Part of a small language model's weights.
Size: width 96, MLP 384 squared ReLU, 1.77M parameters.
Training: a variant of SOAP for these matrices, 131M tokens, 4001 steps.
Each number is 128 + 24 x the weight over its row's rms, rounded and kept within 0 to 255. Layers, rows and columns count from 0. Numbers have three digits each. The size before them is the row's rms in percent of the matrix's.

# layer 6 MLP down (transposed), 384x96, rms 0.222, rows 30-102, columns 0-95
093:167114152199141144110136099140155123083093149116163074113144092091107099168136134089143136107139153094158133153128140109165131144121146129089115103126125109156147113148136120140104115113147098157126165103129133114142125122105134105125132107154091111076137164147146084149114132129130117089
104:150104130139130164126115139137099142137090143099133110166139133123130099108129099095141121100123226151116118080151148107145103130132157132138134124125113173151114099130091152126117112134072153138154130132133143113149100119156161139161131132132125157155104071166139085112137142090141141122
093:137078140132092109126114118150164124139126118137126141154133122149128162146120138097170143152090097106119112133122137097161128146127124191115112123128093105104124078172151160164108137130155116186129135120117114133181127131080167122137141146154135107147106109062110125131119126136091158114
093:141117161139111139083101116122151110108156123134117100153158130083140143111143121124149118106092150110134156130160167089147113083139131148113118104104138117144117117225088119144160166147124079109139146179102086119127113132126134142136161101126165138151125138145141112123129098112151122112
112:117109110126126165115122142181177146092142125118092115131119115113150125141088091130171119139151113148083122120120155105115134138147127115103160117075148152160105129114144093100132112128127087146122144147116167084181112118108112134083134131140139192151158118100089136146099128108120115107
098:114123103187126091138180132128097155117140158092095118105109094119183154147122111144156150141099151134111056108134132155128099166098126124127137112086084112151130146091132123140142134124134155115107110094128123095152090133113106139126160126148134126122164123143166126171148119137125100112
101:127137166133125070083154108140128090134084100116143128089155127141136141102141118132084133093117129135166135131120101120095132176108124143128117158129135163140134150177113146129136134146114116132172118093179108159150144090137073153162097113145113087119083156146116094140130135131119129137
088:146112202128100145128183134158076161108096103090135115153101092133110138142121105139124113090170124154122162156106144164118107143121147108143142122094117128163125120140095110079130142122091137133145117149132122142113138121112128136103141143137118103142133155136111102126056168117109161113
098:127139157153132150136139110158142132146093117102133122146113144142134112120110159170114097143114138124130114126125104140106121145109126164127114092175073117150115175162116126140155093080096148108153174080128144128112119098155080142161149087161128163133096135132102099140124141181128163140
092:084157188098114097162168110081114121140129105102117071099137147134146121101131108120138102104114188136154162128116138127139097146132129156103134126115131148138110136170105145078107103143104085145123120120158110112151076109136125106101135150110155150135124072129120113140129104142106120123
094:114100132132180106115133139103123168096151090100135143148136131116143113119087104100155131145148136138122127133092129113141150131166183175120139108103084130115160128138120180141152107142138115117116143149141143118104102165138130103090196092086135163120159155162099122123126142104146124160
107:074144138106130187154146124104110089119168105171127099115112097134133109120104169117145213117154139155127088122152157144131124120132108117115139118159120125108143124103166150158133136146090129109132130159120139085096125085090123138141141131141136146137092142116093110134113085130139115148
092:156119092160089155107150122146128144157104111114151103103132128141112109082115101131132133087109124136137158107168140129069131142128134113151121125130102150125145116110157181084132117074097164168180110125124154165177146123104106155137096112104103151125121136100127138091136103118126110109
103:102127141141151136168110122116098088105115109098141076096110148138140135151103135094149082148101113149117158116127089137132140183136131137138127139113095102139146158151133097108124145114115090137109111127121149126139111188129116155116109111114144112165204116115170133186123133156129108151
105:132140147085163109153134160082129119139083125135117110122133081162132110161159141137154159108133133110171138132138142143137110102126116104098127124109121147142123138155133147113133111151132109113165135115126106107129169112137083073145109217115145128169100139081096120087137121141120134105
100:100119105107144153124113149158164123129094141106067152124153117146131093118111122073139164121125131137114144141141113119136120112120118134143143115177117102134141120116083113127092129149156112104137161139133097090102158157088158135126110185073123152195140113153116107088097131137137127115
098:113153184150132149121166097164129097097101086115139153138129102110109101134131125113124128173114147092130122128132133148096139131122112113113062140127093120146115138141093177071130110151151145160156115113130141149113150107101141132102099156115094090112174144114149118148148152162135120090
104:107126103169087130152148172142129105124097149182135116168111082144129081150137135137132160125139086130142122152085118113133129122131137104107075102158142119079110144126104147144149104119129130169151158109118109149081105129132146118143161116167149095112114107139122144172087149133160137129
046:127076104136136159175163092141156126106129099108121081127159158172140098169127165104136141105170128167108110138140157075110128161161118171118087145120147132144149110163126145130109107091162111090111138151119126125158091144131101128123134096114122129131135153110135095134146113107141146116
109:108078150111097119166114120152142127158141101089107146131111132123086122077112157171102116100158144139128094122124082122144156085102134120125119096071121124169102129163112113110119144134138119082126132116158147109135104124146153101136107115125130153163162162161113107159179132118151121128
082:165085202142096137130167148162084122100130120129119130120117136128148125139140112110110145126132129176100137146140141171146111137088159136088144107160123137147128161116116122106107120154115154116118166158154131104143106109105136116147120164153128126149104126172086147193125127144176131104
095:127087155116117145119137108139136119113114118111138153135153128113151152115151064167113152161137120148186157144143144156089104129120121112130123121086153102112153138141151096182134124136120116106065137126139081172115088139169087137141137139139147116114145170103118121143135104119135159169
092:137093124087117144143135134122161160155124104130086168119099115168093130137109178114122157104103147107138109143129127117106132152100172116122129154155070134113101119146134116130091140097086157102181164136116145096167125112109096126127132145131153123137100084131158115090124111139152088134
112:145102118109095097151142121115133118111137146106174116199124114129126131167140113104119148123128153148108141167138174093132116141151174093113087105135119156150147146092083131148143154146137160131103133143114157116122101136140133151133095110087121093146111145077109101142146158128182124100
101:146126089099156125117097075154153114139140170176105112080136112137122144127117126118108136117082167136142137163164148142082112173133161131168123117120174126126112139115143091131168169143114102109112122082144129154142117157128136127122116147105120144116109097110162081111131148109103093133
081:105134189113142128101123096098080094119124130159166152160117125134105134175157125168102135182132134096106148126105144142114091117131083158135096118141146142145075133150100151134160119133117155096121071123121136090135118124128111124126173118120144113117104155117112134115145147155170120097
107:152136122138097114129086169133085139139139115094115157145159103132133132131136131124121116129124098100139106129096116146098152092133119176148123113130119092182133137157105154096159150137179131115118098145131135121092070166148175137110135151136100144135161173107145101148154104169149162125
109:153149131167093111145146134136123113154081093097144126169142093130131157126136140117157131119126148132140129151171167125100116147164131161151190135144146145083151132091149183125126108126118119112155089148126107119113140166170118118157118099122109136114114165113139124132118144071139178149
113:115065154111180161116125154131112116117125130143131094121167112116125136140120095133145128136125133114099153132132110110154172144143146132140095149123089129129142105125152124101136100157093164075119134126101094146115096144133141118130170107155092132149126145121141128213086101149142171121
094:130149172098138105099120182132087106079175136131113141124116115108123098128134145141127149100163085118109146104117125125134124093172148121157114158117129138094135177138101114145146172127146054082112095108151113095151148130115130117123178115117135113131141106155134153110108126123146114141
087:142138119160170084157125070128097127141108163198127141087114141152144071125133166133159136120151144112106168135092148136124096094164149087096154119147125135123169120138122153093145155101081146144138119156131142124128135135100128147134135117144137129108109150135104119110103115098164142116
106:141149145119095091104101116172101108143159151125138116134116117138097125157137087144130126144145109121130165129104168111127049180141133130109162128117164116145092141154153079103146115127138095108108147147125106116151154118150105108129151148117110120148157122178131141177145147090169124115
105:131087146124151118149104121136151155082134098109131117129127110156124112097120111151131159226121139158121146109133112141134110164133136141133140151084150132110085138171146119153064161089129120138142144113082122130127114103136169140122134184149126087115131124092142128135119137129134099139
082:152157184131109124118158154179099139147162111127118115083160115112180136128130154122170125136133107129139135098106128098094112127106110117130101159145150145113125096110142133140148131117134121127123109095187112108138126104107159142088160144156124146094131148146176123161125098126065088133
088:193145140136146065113169127115155139122140094156133192088130149146130126116123148132149112147133094136083079091098105109091097131128073104169132133134137123122163138136105122142089154131100112112122127118121141136107101102123126116132147124131146123128132155091093108139111169158148115113
104:155124175130124128065157125156120139197158110139101126154161161140126102148120154135156194073105126099081109118072150125118113108126141119115133139162140119122119132096148119121145149087131152138120153130122159071130164125126110129148139096125140148159132104149118145139117119146122129120
105:131081102133169079119086067114124097150125105154092153103092099112099131150149159164145100111180105095142125112087097135132130101113150162182125118142140128139136127127106165129115123152168110122157113077141129111149119153140158131104146127142143126137149129129102135149123097152150141134
091:139097133165041110122120113122085149121120118090127104126136092124142144155130160120111142109157122145149114147125097151162093139147144123119159124127153107166150158154112137138144100132153116133101129129112112149117163123152124167139128172135130139123141143159171150188104092067149130124
099:147115146137122105135106113112144140115117193124144145131124160125143123102119126144121141099147115154130092107133161149145095110152149155101187107148144153143121154100165163127137198119095119106110109154147138098155138094119122118081144087138091100183097166121112129144141133165133128127
113:118125124142131101133135104127107089117100138166088142175123134126133111156144141126140172122085174122075135154176138146147121132106114127130155114170106092110145129101136082125143121085082119156132168116122138154182104147093113144118147128113187129149100124106148096123102133119129147148
081:176091180138119159159176101136090111148092169119126164158138118120091137123125134136099145102182138186126137130143146134170117127137090124091165146092153144125127117136106137085166162141139146134112107160118129167106135128126091117118129120115139168149159117127129133137142157100141124138
109:107103111126105112118135137151130139121172125172160083118157125126130162146160062142117122135116136092162143122142161099143107113126139119131070107115063142112105104164148150140133110120171148119188119131139114109085106138113126156118118080133126162139150125177110112122129125146133114102
103:135150130120118105164121101159107161168137124183121148153104104121125070173135142150129095117109138123109125130104120147115096083184110170152137123103150106103116074124139110120110123121147146128140130099088077131128126096153148110124133104176100094105146097143113122108131172128117132143
097:092143086145127088083117108137114139123139079116107171091118129128197121164133127087187128164145122138113126118144086147157138125120098134097164141105124113146135133122164094143158097161127108172160119139114114162136144136141118108152148132098131150134137126175143131144133110102159110124
082:082164099133124123107108150096148168130090120186171117116132123138111104138140140067145094117112110149162187131121140164120160115131113114110123113133103176122130152121139129122158123124130120140111091174138133129125122172122149091146171089105110108117182147125117094147120124151133121110
107:152105148105164135140103146180143163147130114158138143072143098108071131122186130102131151159158128120152086141135166103113123113123091134153138090148156135117104160117130128160107157116130116081148096151137127151122144154133128150144110129154097123153099117106171140124102122170109108130
114:132126146110143107150138142127101073131104121164130150133081108186138098188173116110160096145108099166112126126112107133133102183082117114139130178156092144098135098105127131153089100079137123139116132126119097163149124140124140122130106140151142112121110105111100144109133145147100122125
097:165077120144096101118170153124097100129141084100125098141155116171107129162138127107114144106159161115149136156146104125146167105105119157101133130118146121165152108176129114114099112116139093093123165104186113130122122078114105144090161154119109101143108121114132101111149115113142143134
100:140163153101073143153168111140137165122127135129114132129162152111125165147137123167154111121096118162130117103128177074079121116116122109127113162118151131132136112147127158115065158123184129077071118131116147139148162139133142103127125103102126114122129158113108113155127140105093124139
114:102133147141144070073130152097136134137141100139107134156114118138125107125125119100132108085095139138126127094090145144113117127113117103152120128130116080129125109095166161111119137165080091169121100136113101100125134163126114088134113165117161136163153135140139148105176104125140164184
098:155111120148136111134144130125111084100140107125110136109124120194109169085129154146163138160161146169137115135125152152108142162116143106133124139120080129149150095156109144151148114147147075136167116130142131175157071110097111104149122132151160117086117122115134086162153129136125146155
096:087139070171125066127139096131174123148104122142108137155090121122160122128128155087118116134149114146122107148111139156085130149183106140132148154105143126136130156122082122134112087134113098153137103162148143140084104149130127138146162105166154095106142117162126117105103157137151146123
107:139136141125119138127159163138152109104136101143144137134139123085124107120138143158176074142132099137161079120104147172125089139120114143084144149090134128110167137125117128140092157140115078155110089137107112169100143071123115117126113161170139111134129165117125122103130161162105103098
098:162131162117107160119097132143121112122137109120093112139159148144162169132132123131111100191119091140109128148084123085125126147146124139125128092137168121126155088141104100148132146114140087123129066150145135123177151114093127149127078143085170155140157138104165105130134157116132111142
117:137149102095136121145141132142083117122121135145133153154131177136125089139147151099158154118122160151119140096090176082146150153115139098140134132162162150152162146119068140113126141135105155136170181140152114157154135153090144150102159140157100114088107149114120136120110092139134119114
122:079141120099120126112139167146134125072125135109091166105117156126114134110121094088143110105111113163104131122103163124128106121100088110154126140152131147109161144124120132099127096163094124144161136131133123080159167138145156119106134143110169120174148119082107057105112124118139128145
108:109150159165096059128151108145125136112139099172175125148130139146139125129142114124110121127097145122141163100100136106129099128133153136119110185171126135143105079111100098131123121097138144149103124140135088116134102080102128169153068102135110151139118118136148112141141175135117154100
109:127089152102100107161145136142153099151126149128095132116105112095123185144143087132106129145123118061120144148068106097141094177117129084165106135128111084115117111108103174160123127117093165148114116149155098150148155113136117119149134113165127127116110105104127123141140130136120098142
105:126126123136101086083131132143130138154097102139148152104142097133090131092124153139129104110116130095136169130157155130107129058139071106116135124134115167149152101110106124128124114152094123144149088106150142143108090148156133142168115114145084139071140142149087087159100124127114138131
102:150144095146101148160174133104172177124133137115150103099159129051115121133137120129137149146150104108132143138156131065135135090143154118148140148127132181121132144113169175148123083127185161143144105104141104115113125120116163113124129152131127154125107136137113121131116115111114163095
095:151163195130149130132078129153121117115123091124161075110113116155136136177150148158136126136142100096114092120141098097141159130143168125120124176106112114153141103151112099130111120135125149142097139211118132140139118097137109123140098140110160104133089120122119125166120141121167124119
102:124130133120088150138118105121120167167148170118123127112164112065111107134173090128132136092109102162094133101189115154137150097127119127118129106130117148119136161143122118123116134135115147143134103154158134176161176165155128128115147121128129119124110145165113136129070125075131103088
118:066128139159093144125124162123147122084160126128160163107155147079098121144125134126168141135110124125114105143087126113137170087160139114127117165131119070130108163136152122136111082143131140111136140154154186118117127142203112130108125111126137115114123145123145144147113143136146086147
092:167182111104120134111120107128103115131098142123144118163112111141169123092144141149113141104169111101147129180130092150136128147132147132134099163128112119133160095076155103127160131063108121101103112137146131138099155154149095101110158133164143115107139173112167135146137145159095129102
108:103109102131125137104120106135106132090123142180152131120157149107108119146124063121153164142116128127122130153072144130164115135161120096119154129134100140143141135147156148088153088143086086140103097164118134179125072100127131147161149148137151137121125116124107150101086137096162130139
107:116138124184157124117110099125110136060126097121123133107176114151158130109123126135105130141157133154142143156141113128158121143167130126087139117179142145107109139155120143143072128103099081112140138094114144102096158127114111100125143154134114137094120129070139158142126159075153131158
093:145172153124099113171128120092102099146096112133183092140147119118137125146189127103132120142153135120171155166142164154107130121121135071137106140148145100139137126159138100135145141113114152149130128113108146162151143089140113190129154076110151117146098158174148129126132111137119120119
083:095115160108105105143124172136102103162164107137126155088111110134144166143134112111138137158132106113140174089132095135132161143115125155150121130121157140147119149103092162158125106149100132078148169112093125123127137143091112108128131127128178146100154124102103106154175108176160146100
093:081121091159183131135158138128166124081118137128158133101155116150134103133178130155103182119140093165099160118150104133124127145127127134087129137131120133145149141141097144104126148138175146083126130153100117162127115096087133105086121136125113124132156131194126112167100143122112120128
109:121154123106105170150149118093126160093128130160131158111137112134140103121121124114157090114118103121125110083151101122084107146078121101091170100143151149182158140117096119088152190108143103104129117109158126139145113155145109120076121102127140108156133130112126107155128106105136158098
099:166122158123117175126125122168116145108145122168134093091166122128154195153161135138134114122115107097128151097133110146100164146103115091157103112151130111132159132199113105152111098123160157117105108123140121159131145119159139125120121135112138173157130190131160128134133148110149145133
094:124133103105093151134147109109134129131167142119126114131106104121085101159099115124114132120168137110171129157095142147115134150135137128093155129141087105099131109148106134125086080188126175156133127120124112126150158069102141161109143122163140085076124171126129144128151103115156108152
096:134175163097109130176152126148126137131109124176128141163166151112150131092153089086128155118124126107124124133185102091146157138139142094135141079108133136166157147126122119118101130118115121125128153124135129117115130102141119131148106113119117177132063159146146129176126107159085155159
# layer 6 MLP up, 384x96, rms 0.289, rows 31-102, columns 0-95
105:089126111153136127072087096136122139149115117117125138135150119145107131137083156162168137100097161136112144129134153103103102143155141137107098168105144172117106107134140102164164126150130116090134129093117159150140155112125179139136134101175165117156112096104155121147156112101132089157
095:158110117152136091110139127136160117137135136103110114113159143155136149126107164076128141093132103080129151130146152153085117118137065109109131112087130081117127097135136145146147082136138051147135131118165107131079148150118114084124139119086122137125145134085115122108127137153143126112
092:112132122118151112147135107130139149118143133099119082073181142165144126106130124162102179171115111164173161134133131130128142115123124113147122142146146130090142105142142157141174091146164137093084133155133169111153125148160180097116115144130133098122140134145069116150142131128146149152
116:123141118107120158118113088121119111134129135145113136091126141163103128114145137136173152137124128135128102101116128164119188134134152151145120088128125093105122136179131131111132140128153161082106143113129163128121136140139137102158117069069149101174088188131125098102139117114081149098
095:105138122158138128151090106147131157141095137148113153121124160181110105121142156113130144158176098140107126165101121162155113121097128150085126093086186092120165099150175121110140088122159119164106148117115125153128114140100147113132137128120129084124127153175088114128138108119141104139
104:125203113126116141098102101162111133160114141146109168102144132123112107123157126142163089146098128069179111108137141108131145151099128127104132122106164145164114129152117149165155127177118116149117164110164127123081156106135147115169119146124120131168120138102119161133158152126097119129
099:127130155096161140072094116144122119102139120135109119138127108112135113106143100135156110109093134100155118146158122135149185115121099136113129128115117150094106130161213072170117088143113100148147132114143145146126093134118128151129089168153096120120164093121117160133149099116141115131
095:149122126177121078114072129155123154140140138152161131147124111121089122145120098137145139106110090099123125108134147165149138116066111158104148138125119200148154073145127096169089117170142130129105136152130147134111124126121122156148134100081111120113128150159122156129115104117158124142
092:097143128089112106127126123132140119148120136094149144098126110111133066143151150167088138115143163140178093160140071165154133112167106131124143156113110127140097091161128136108124105155133144174126123130124111142111153135106104098101155096130153134163109114101107134124128068157098100122
107:103129147107123122147147134123154179124134123132101121120126143126099109088167114144087125129147170116134139134120195144111148100142133128132132110119128124147100137126104077083133126165170125126113147140111122103095127136183115137140113174087160099150084093116126161114132163097130074154
106:172134121113118129127133104120125126138143126145106105096117141154089098101119112130139134119130176124120147133142104114115082100130132111116121133089143115160179082100183103142158136173170155186109147115119124161109071123118138132116126113150108123114171176147095081124109118133151127140
087:130131122152183101150168118128136113130118159116128131170138120157103131094156124110188123102141143092131103115158109153120143103108141112170139136079129103149113137124145129126151123111119093164143119139132132112134131134136150164159100130111085132154095094091169143146144182119146089187
098:147147088113123110109110178091160083133142139160119118126104144119108140093077152127136099112132127136095146100131114117133128128130125133133108119132139167138120136124125125086167170087101144193125112118133175101149127151148077116129153128113138125147161102072148103101107137100125080125
104:086117107134137130175121125084169129114116111171097152164158113120134128147168117139136135119141152148136144178139115159161172137174155149110139138136150068127137145142167143119126122118137121093116148102126117160142134139170106160146114152103120139143152094113133161129150122094190153106
113:128152102133149105124110137143105144121138144171149149099109156156124144101152119167146118149155160181126165118170159154131143128153160084106123089155179085145161140117129144104146141114117111086125098115136142099090117177124124149148154114144133121122132120149096159115091130099172110109
099:116140096086113132115119119129139107115123150122167135175118132136138174118113123151102125124124137094093106111143119148094155097116122155167119151118146133082097124140139114117101090069121110122121112151170126140079142130196088111158143122116146103147140130160160113104085158107161101142
097:128166103120171117091088141125120131103108112152150100151185127095103139148108126062136179127141154155118147133123145136159153075117147092117091142135130164143103117109191119122138141101120157117111123139146109094135153128159084149111156130119120129109088124122131177125146126127123138127
038:078125101092126110129110126107110119149171192152092122142154112140123141124157104134092144094102133132145126122147081180078120118087135105137124112168158143109137128109115130153162159150147102127156174122135139147136135108082149121114152146178153118133129132150113135122109134089161094134
104:143137122136167078102126124143134162143121115136139112091116159139174107134111091137126114112146129128112186154130102152135120122117109123113142091097130101140121104113136072122076106137155101148120156096143127125134142138134139107120131165156100091094124144100059173102167122138136128176
075:113081109115112118085144138097109119139123140120079141102133156116153154145138075131137123099131114110148149133135128112093186141128086144138197184088112126117148124087141093098131117099118101158151138130131139137088127135095117153131132122099155135136122122068106143124128138124129092155
093:124141109086148165103112107134101088103115120139127130152113129112103098092116155110110107108130141136110126155136131123156166115091107133146117130139130121076114127188164072163107095136121117181148145156170128122138105148113110145072081103144126151145099084132106148135128114154129131112
091:133122101132114104149132087133132155108093140138112150144127122097098151130137123111163118089159089160115130169160085085112153114147128154161124142123142139156123119076108129101163155102129112164086150104128097124107106160131120138158166153166144112119121139157085122085160088134153141150
112:130157134133113095132073134107131119117146170131133119133158118104120074142117135122131117092135144169146080151125121136110159097144107119149130107163098126113144077109158093151106165066109106148168151094128128119069137128122128079146126106130132101125121154115124104126113171120117089121
096:129116124092164086152135186121153095142147133085163119162086154122138096106121098102119153116107167105113108125116110121119105070141165154124130161150156145123113071136148105106136156125117142096147122159148129094163106128125121113154106096091108142151147124171106121119132138116104111142
108:153106176127105104116115126105124165124116169099103168098144165056113148106124151108113115118137112116101145126147127167140102101142110105142159137100127174122152093135170162137164157134139149152122086090115138123120122136153115106117142103108106183122124120074113112119138144133164126127
096:130090128142149126131137134130134174113143132188092121129118127123089119115129063187093103105151123135127085116146118103105165109145126124090203143114131108117126128124109157126175121105101134133117138096135139135130102110125149151136079139129139089155113116154094152138147107155161105124
111:199137124137113121129084136114130107160123148142117095114098129132134086103102114115051156131131139169131134099137090155094163131119114116095166138119123126112143107145162155148177096158094123120120117114098123132144175101125101120116115103104149137090151132152151143162130150129107107140
120:118125104163130066147098101133135129102140147112133138097119114136139103117182165107127120111152083112154095111142156125128145114107111106078131087131148133182115067112150132120162152127148122123092107111153101127126107123108129131142147141141107141109142115132116170154142176102155075103
101:150107139152120135116143126132123125134141162128176090163113119099092147101129144134120158118137136085107128080130113165125108126192096119058129132143147153136122094107103116117176148180131141125123139096139093122110109172164102148147103111140141135128109142116070132137120115138109094152
083:139134104116139125117133150100153120143136112133121128144145130155096126085126114114155133190131127148104168098151085214108152121169107161110112097126128117125168132105139131105092111104106125172117109116146130095137094090170149170121131093146146113110120134097110128163130134123161099135
104:117143097107120099065106109139138145182126105137137172157129132132140123148105121140145104119127127103155150108166138143115155130146115147126151168132176190133141141108127157156115139097115122182094147138108094125081144107133137131171166112166127159111122111123164130109141123136110154173
106:144134103121137138147118125128126111151084077127140141088117120149107174136149111110155097125109143106119146118118102170101163140126157144161078093149177090145142128108134140145136116145178138095154115117155092125137118119170132134149134172123109151162132156174108129110184102106150115146
087:151101123085087136122157179132144130132096118124130145153108149110133084121152088124103130118091167120133173125138167118151138071119127143080156163136112142089073123153181099117101120151121132144085116139157139137121100152158090122140135111134144097147145112100140130151130143104112123121
084:099138119125128121147118129092119130103096177157143128140141144122152157098094144150146074142113168124124126146140142084119153140138153148127130116135152098117150120158187161159156159141147150155164122133146118144155168113087116131179147135130115150167152166136109163125093169123172112134
113:124104134140142148133124103096109124138107166130100159109126145125135112090144121117155110172111170128189162118158094126180166137074153134121118120115141164132171094156124149127145127172127126107147158103135146168128144093113160137121104169142112166121148161126114100102108135091132146106
108:129150145136122154136118127107155136118146115145180116132119099152119117124135126075120141098131187127184093087174167182122109126098119134163117098124108131147125127138187104123119164102114110114117116134145091116107108159143119129175153123149126137109131156153154105115176152109142149156
119:124168128133170145160150149155142146136154109111103154111151144150125170107150077093083101123145087168146118125142100152148182143125111135142138136184122127108094112118144152146139128112073166107164176147137138124178096117131141101133107140116158124126109123112131113112121147125102103141
094:149090119112141094142112139088129103162114111144172141152130148131127155120114107114122125135110142102142125124094086138117114096081149104111152123096162080105175139134159132081139131150181100114104124105160128143087151119176130154125118121148088145167175122134100145091138104150126132123
108:136102096116168172112165128157141143166137169157149124130071125145146136124145145170145112128139161147105134162113125148098149107111143138141102066127171105159097138141177154109140133125124116089139100153125135102127116143160148119141120144148153120145128130076119179133144109112171146111
090:129154135079128122141124151124123102144146102116104136163162147150152139088140132122134082146173122091140147101130133162116154124184161118118098077140134115107100122124157132090109129120163147148103137108153092166152121143159129100064158123150133110109124118101133098153144160092138112158
112:166127110115151150145128127137147138154101127172127132154112134154178118095102092141092110132149093143135168148118135152145160125085123120102149106153143095146087119140154120121129141111169166159130165100096089109134111108115077137154153176100158113085140128148140147115128156171122118130
104:103139139130160106185107136094125129153131121149114159119109124130149115131172100126125106141152132168144124105111152162121148102081173108135145108101157125138104124140154096145154109188147155141138146145119111118139143120102142102156168176129205114114149157154122143121115161121150137159
100:111098108167163125143143147104113133114145125133106160120183111139129104142099071108136094114122140155107111081143132176122149091166109122116079137163122117131179134146097153108163155133157110150102090106131137137123158143146148115131142147077072118115096156127131133137147137119128153115
087:102122105124142172148173122116140136105082098084150108130142149113152149133118129123101121069117128140119152120099071147104137106128107115140134112182138157114138107112133141121117097082134083128161079100148100138130148132134148135100146135121141142138106178162119097132186096104125138138
105:121098121130130112114148105128130126104120169136100163120113176109104115154146109153144150100102142139111089094130105173117139124149150119131167096127159177113121074146145106131152135142089163134157187128168121151124131151133108130123124096119117142152086135163162137140125124108095183163
104:155117100091150124126122098129133132136150145123138128126129108140081100137090149108150144102186121098150132132156127152119118126177113130100164135144143166107136098100131108105140126087149097159168124143148161133091124136161115096117094094129087111114145091091135106126105142165186089128
100:102124149178177112139139146149141147142098134139113138080121086129125120100150162148088124112163133112158148162122183130122140132092111161082112094125120157135157142135121122085119157170121114152088147137119130134122109151148120122115152120128161128125145126169146075103147123087080108119
100:130139100171107125108150092167126162118142120129118116128134116104158119112116098116112103089157095105154103160114121141108149086149140132142137118141140122086078092116067185118116125106120083154112126189178129107104154110166136124124121134151151139129092163109123110119135117118114117151
110:149117103102148138140084146132139120128097120105124153120129146130130142155089105106160174113160146117121135150100085106110115113137111108130138143109145160129100144177140192099143095145111106134110142121151129158119119131084159152114121141102118110106171183168070158120177127117139129128
111:131109105196129146120119123100144130118173155148069156116118163105137128156144101115104107074105096153161123126123154098136132129135152106111101103125076148126145153127157119101147119106139102118158146126185161120116152133162080156118139152129166145119109150110111154134096115098127122141
097:106124137142151128120127113160135121139156082107156180117087125094116111146132089120153125096138096090119067155141121180096153134114149120120147137152110177106159119127121087139127185134103120162109158110127157113164109103133120105160149123111160144100105132142158165118143120108141102140
116:121124133193135144111104141103116111152131144150108100091132090172129122120119087107121148140129151039117098126122118111090137096128140174097137114121145132146153101106136113115160143134127145129166137099115122158162136102111182141143164159124098128138109116092130108107133141128145099169
092:130129097154131165081156065145113140132127180110131094145126113079110123119070138145094125105122119137145130124122154110126136140128122129134127140146181105118074102137140143087135154136147121152109097133135139144154133130185104116159113131125164145116114100146120135077087111095090106131
109:139109119136155103106081124131116127149112136140114127110111130096148119132131154084091145116114145131130117103118086115118129079155107151137136178170150127143118161151119110118088151139103140107202119080148161126134144096138196112128121126083117109130098125146098156133122165128125104165
123:105150133116124096159094115143150188125151129131116174139105109121137147145150126095105126104121123147106120100151124186132136119108134147062142102139141154117154074166137115109136131093135083111127083109097108090151123158141121100155112148087093130153132118142104160122115166125151143139
110:135139124080114122140118164146169108124147143143094135108137126136135172120121142091114134092119148121164090132130142155126162082164111167164165153096105079134102139154133138127170092111098167115141116140148126122121140130150081102125134074156103143128141135088095143119154094127127149157
097:143123108097129145070109117141134100088136146118121139143144101121101077130140151119112147108161145086130085139160137122094163134140111115114092147125091111106139133155126151159152131178134091139157135154106108136137170093177111129139181090134110117126140168094137121115112136140144104084
111:159171099121179144131102149158123103143105143125076101109110117136088125153129142147109176139150140112115119124127142149100140166077108146125144135130165153137132088179162130121155098088186165140127158140109102151148134138146136172144105137165125152128133148155110114117149112096130129122
108:143133115119170114133147121117114106121126101173073126109130132104133107157145107106167115102192131121171126129135120125085168118158145123155119100121117155086128116137141141104153174160142097139125136119125094148137150121118142179145089129116080137084105149163142168122104143135154161149
097:135117121118125120131104138113144103125088154137125094136113104140130118097136099167150127073118109091165093131125131143115174134141158124144098091122112147111128113156123087114174135104113154117164159140079132166110102118127078130142157116151104140146115077113157136094084131143145135072
109:137155116118128143104079100155147147163098125106100136130107122146136141121108143146068112102136139096165095107158091132091110172123124142132100155093154183134167129092098120143156101107125139112145152132137141108146142096140140102122171113132100135112107160065118126141114128151084132139
109:119158102144144141106142099153134128077166214163095119138136127110130118163130182147102147114110138135168124148087175119127154122135123157124164141094120156143123137134142115119117152124149124147159150133102097109166142122171160131106128115150119156119090106128110091123126146163146101110
107:120122108118092132132113179142124102117136166145119137125128114164083100145101106125159154146143164091073130088145118160093139137177150118121138110116153107076097116110158087095122129166171124151111117124107098075147134140118116113129134100123111155136107121076153116097120137140125112130
101:119094160158142128074113115110134110181108166127107165111126154078121113135118085130102161106150121121125073150111122157090126122155087101091143103133100169112121122142105125130121150103107123134134141099099131130124121089133183121104171147124135140137098107115086140135158140143145153102
105:140161097105119128183128109134127145142130164143140153117135150119163074145095147151108126068147120155118162152123133163110150099127138123127117136142144152177125095134114088126175124103121099140155127140113108149131145106106096137156116071113088185122117092133156155131112110098116129146
091:101125127121173087104152115106112113143179113139131106136124132149152097081113135123108074127150115119132103115145091103115164125133136129140144109119126138148069138182125123094115122114124133110141142093185149076118123106188141147101106095087155136136126104111109113124109122129127083115
089:150129128144149142133131087125124141103133159098128120149129115100097174115098118157103130113125146130168059117140137121150139127128139093175130125173130082111071094132166116133133133141129091117154143169156161103078116082121126111114156095122120161143151115114143140135153110094096152123
086:124103123152137095102100099147155143136127090103108145121117169121139099069136139136141087126094121107129116116153139137147182115092111106154160143132115105086150134151143094135147117093104089133136150133145131129131095086142126147104068126129128115128166109081106152171125118095139081137
099:124135101113155131091134093128138143130145127111168146113148158125124122183103139113109145117125190144110141164153153115118140134077144114133146166110130108102098108159124099143123102100198103100155139135135137124142101149122117112125167162119077148126149152146123162107160152072146126140
105:125143118149123133100100136059121142121128136075118117100151088101145122136132181118070130138122131123101146107134103143090106113118128140098117096089152130134141093141127086136085152163162138149145173120083138137127149103097161105139180089125124137116133142143088123105118121149139124110
088:113151094117132129105128115181107196129119117136178134153175148129121132119122115146086151111162115109107099129123124139121147146125120143146103111157117092142155135113103137093132143106109103182129117103164136100145161178142120120096134117113138141128102116126070167129156069130125097145
101:116091130142137171116155130071173100136087106151127105089111159174135114092125134138128103103148126143159134154147133115147126092123111130149148121144164138138108168069137111126146126119124129159094116087124084135117123147129141124128168142114126113122110128081085090191119146115120102135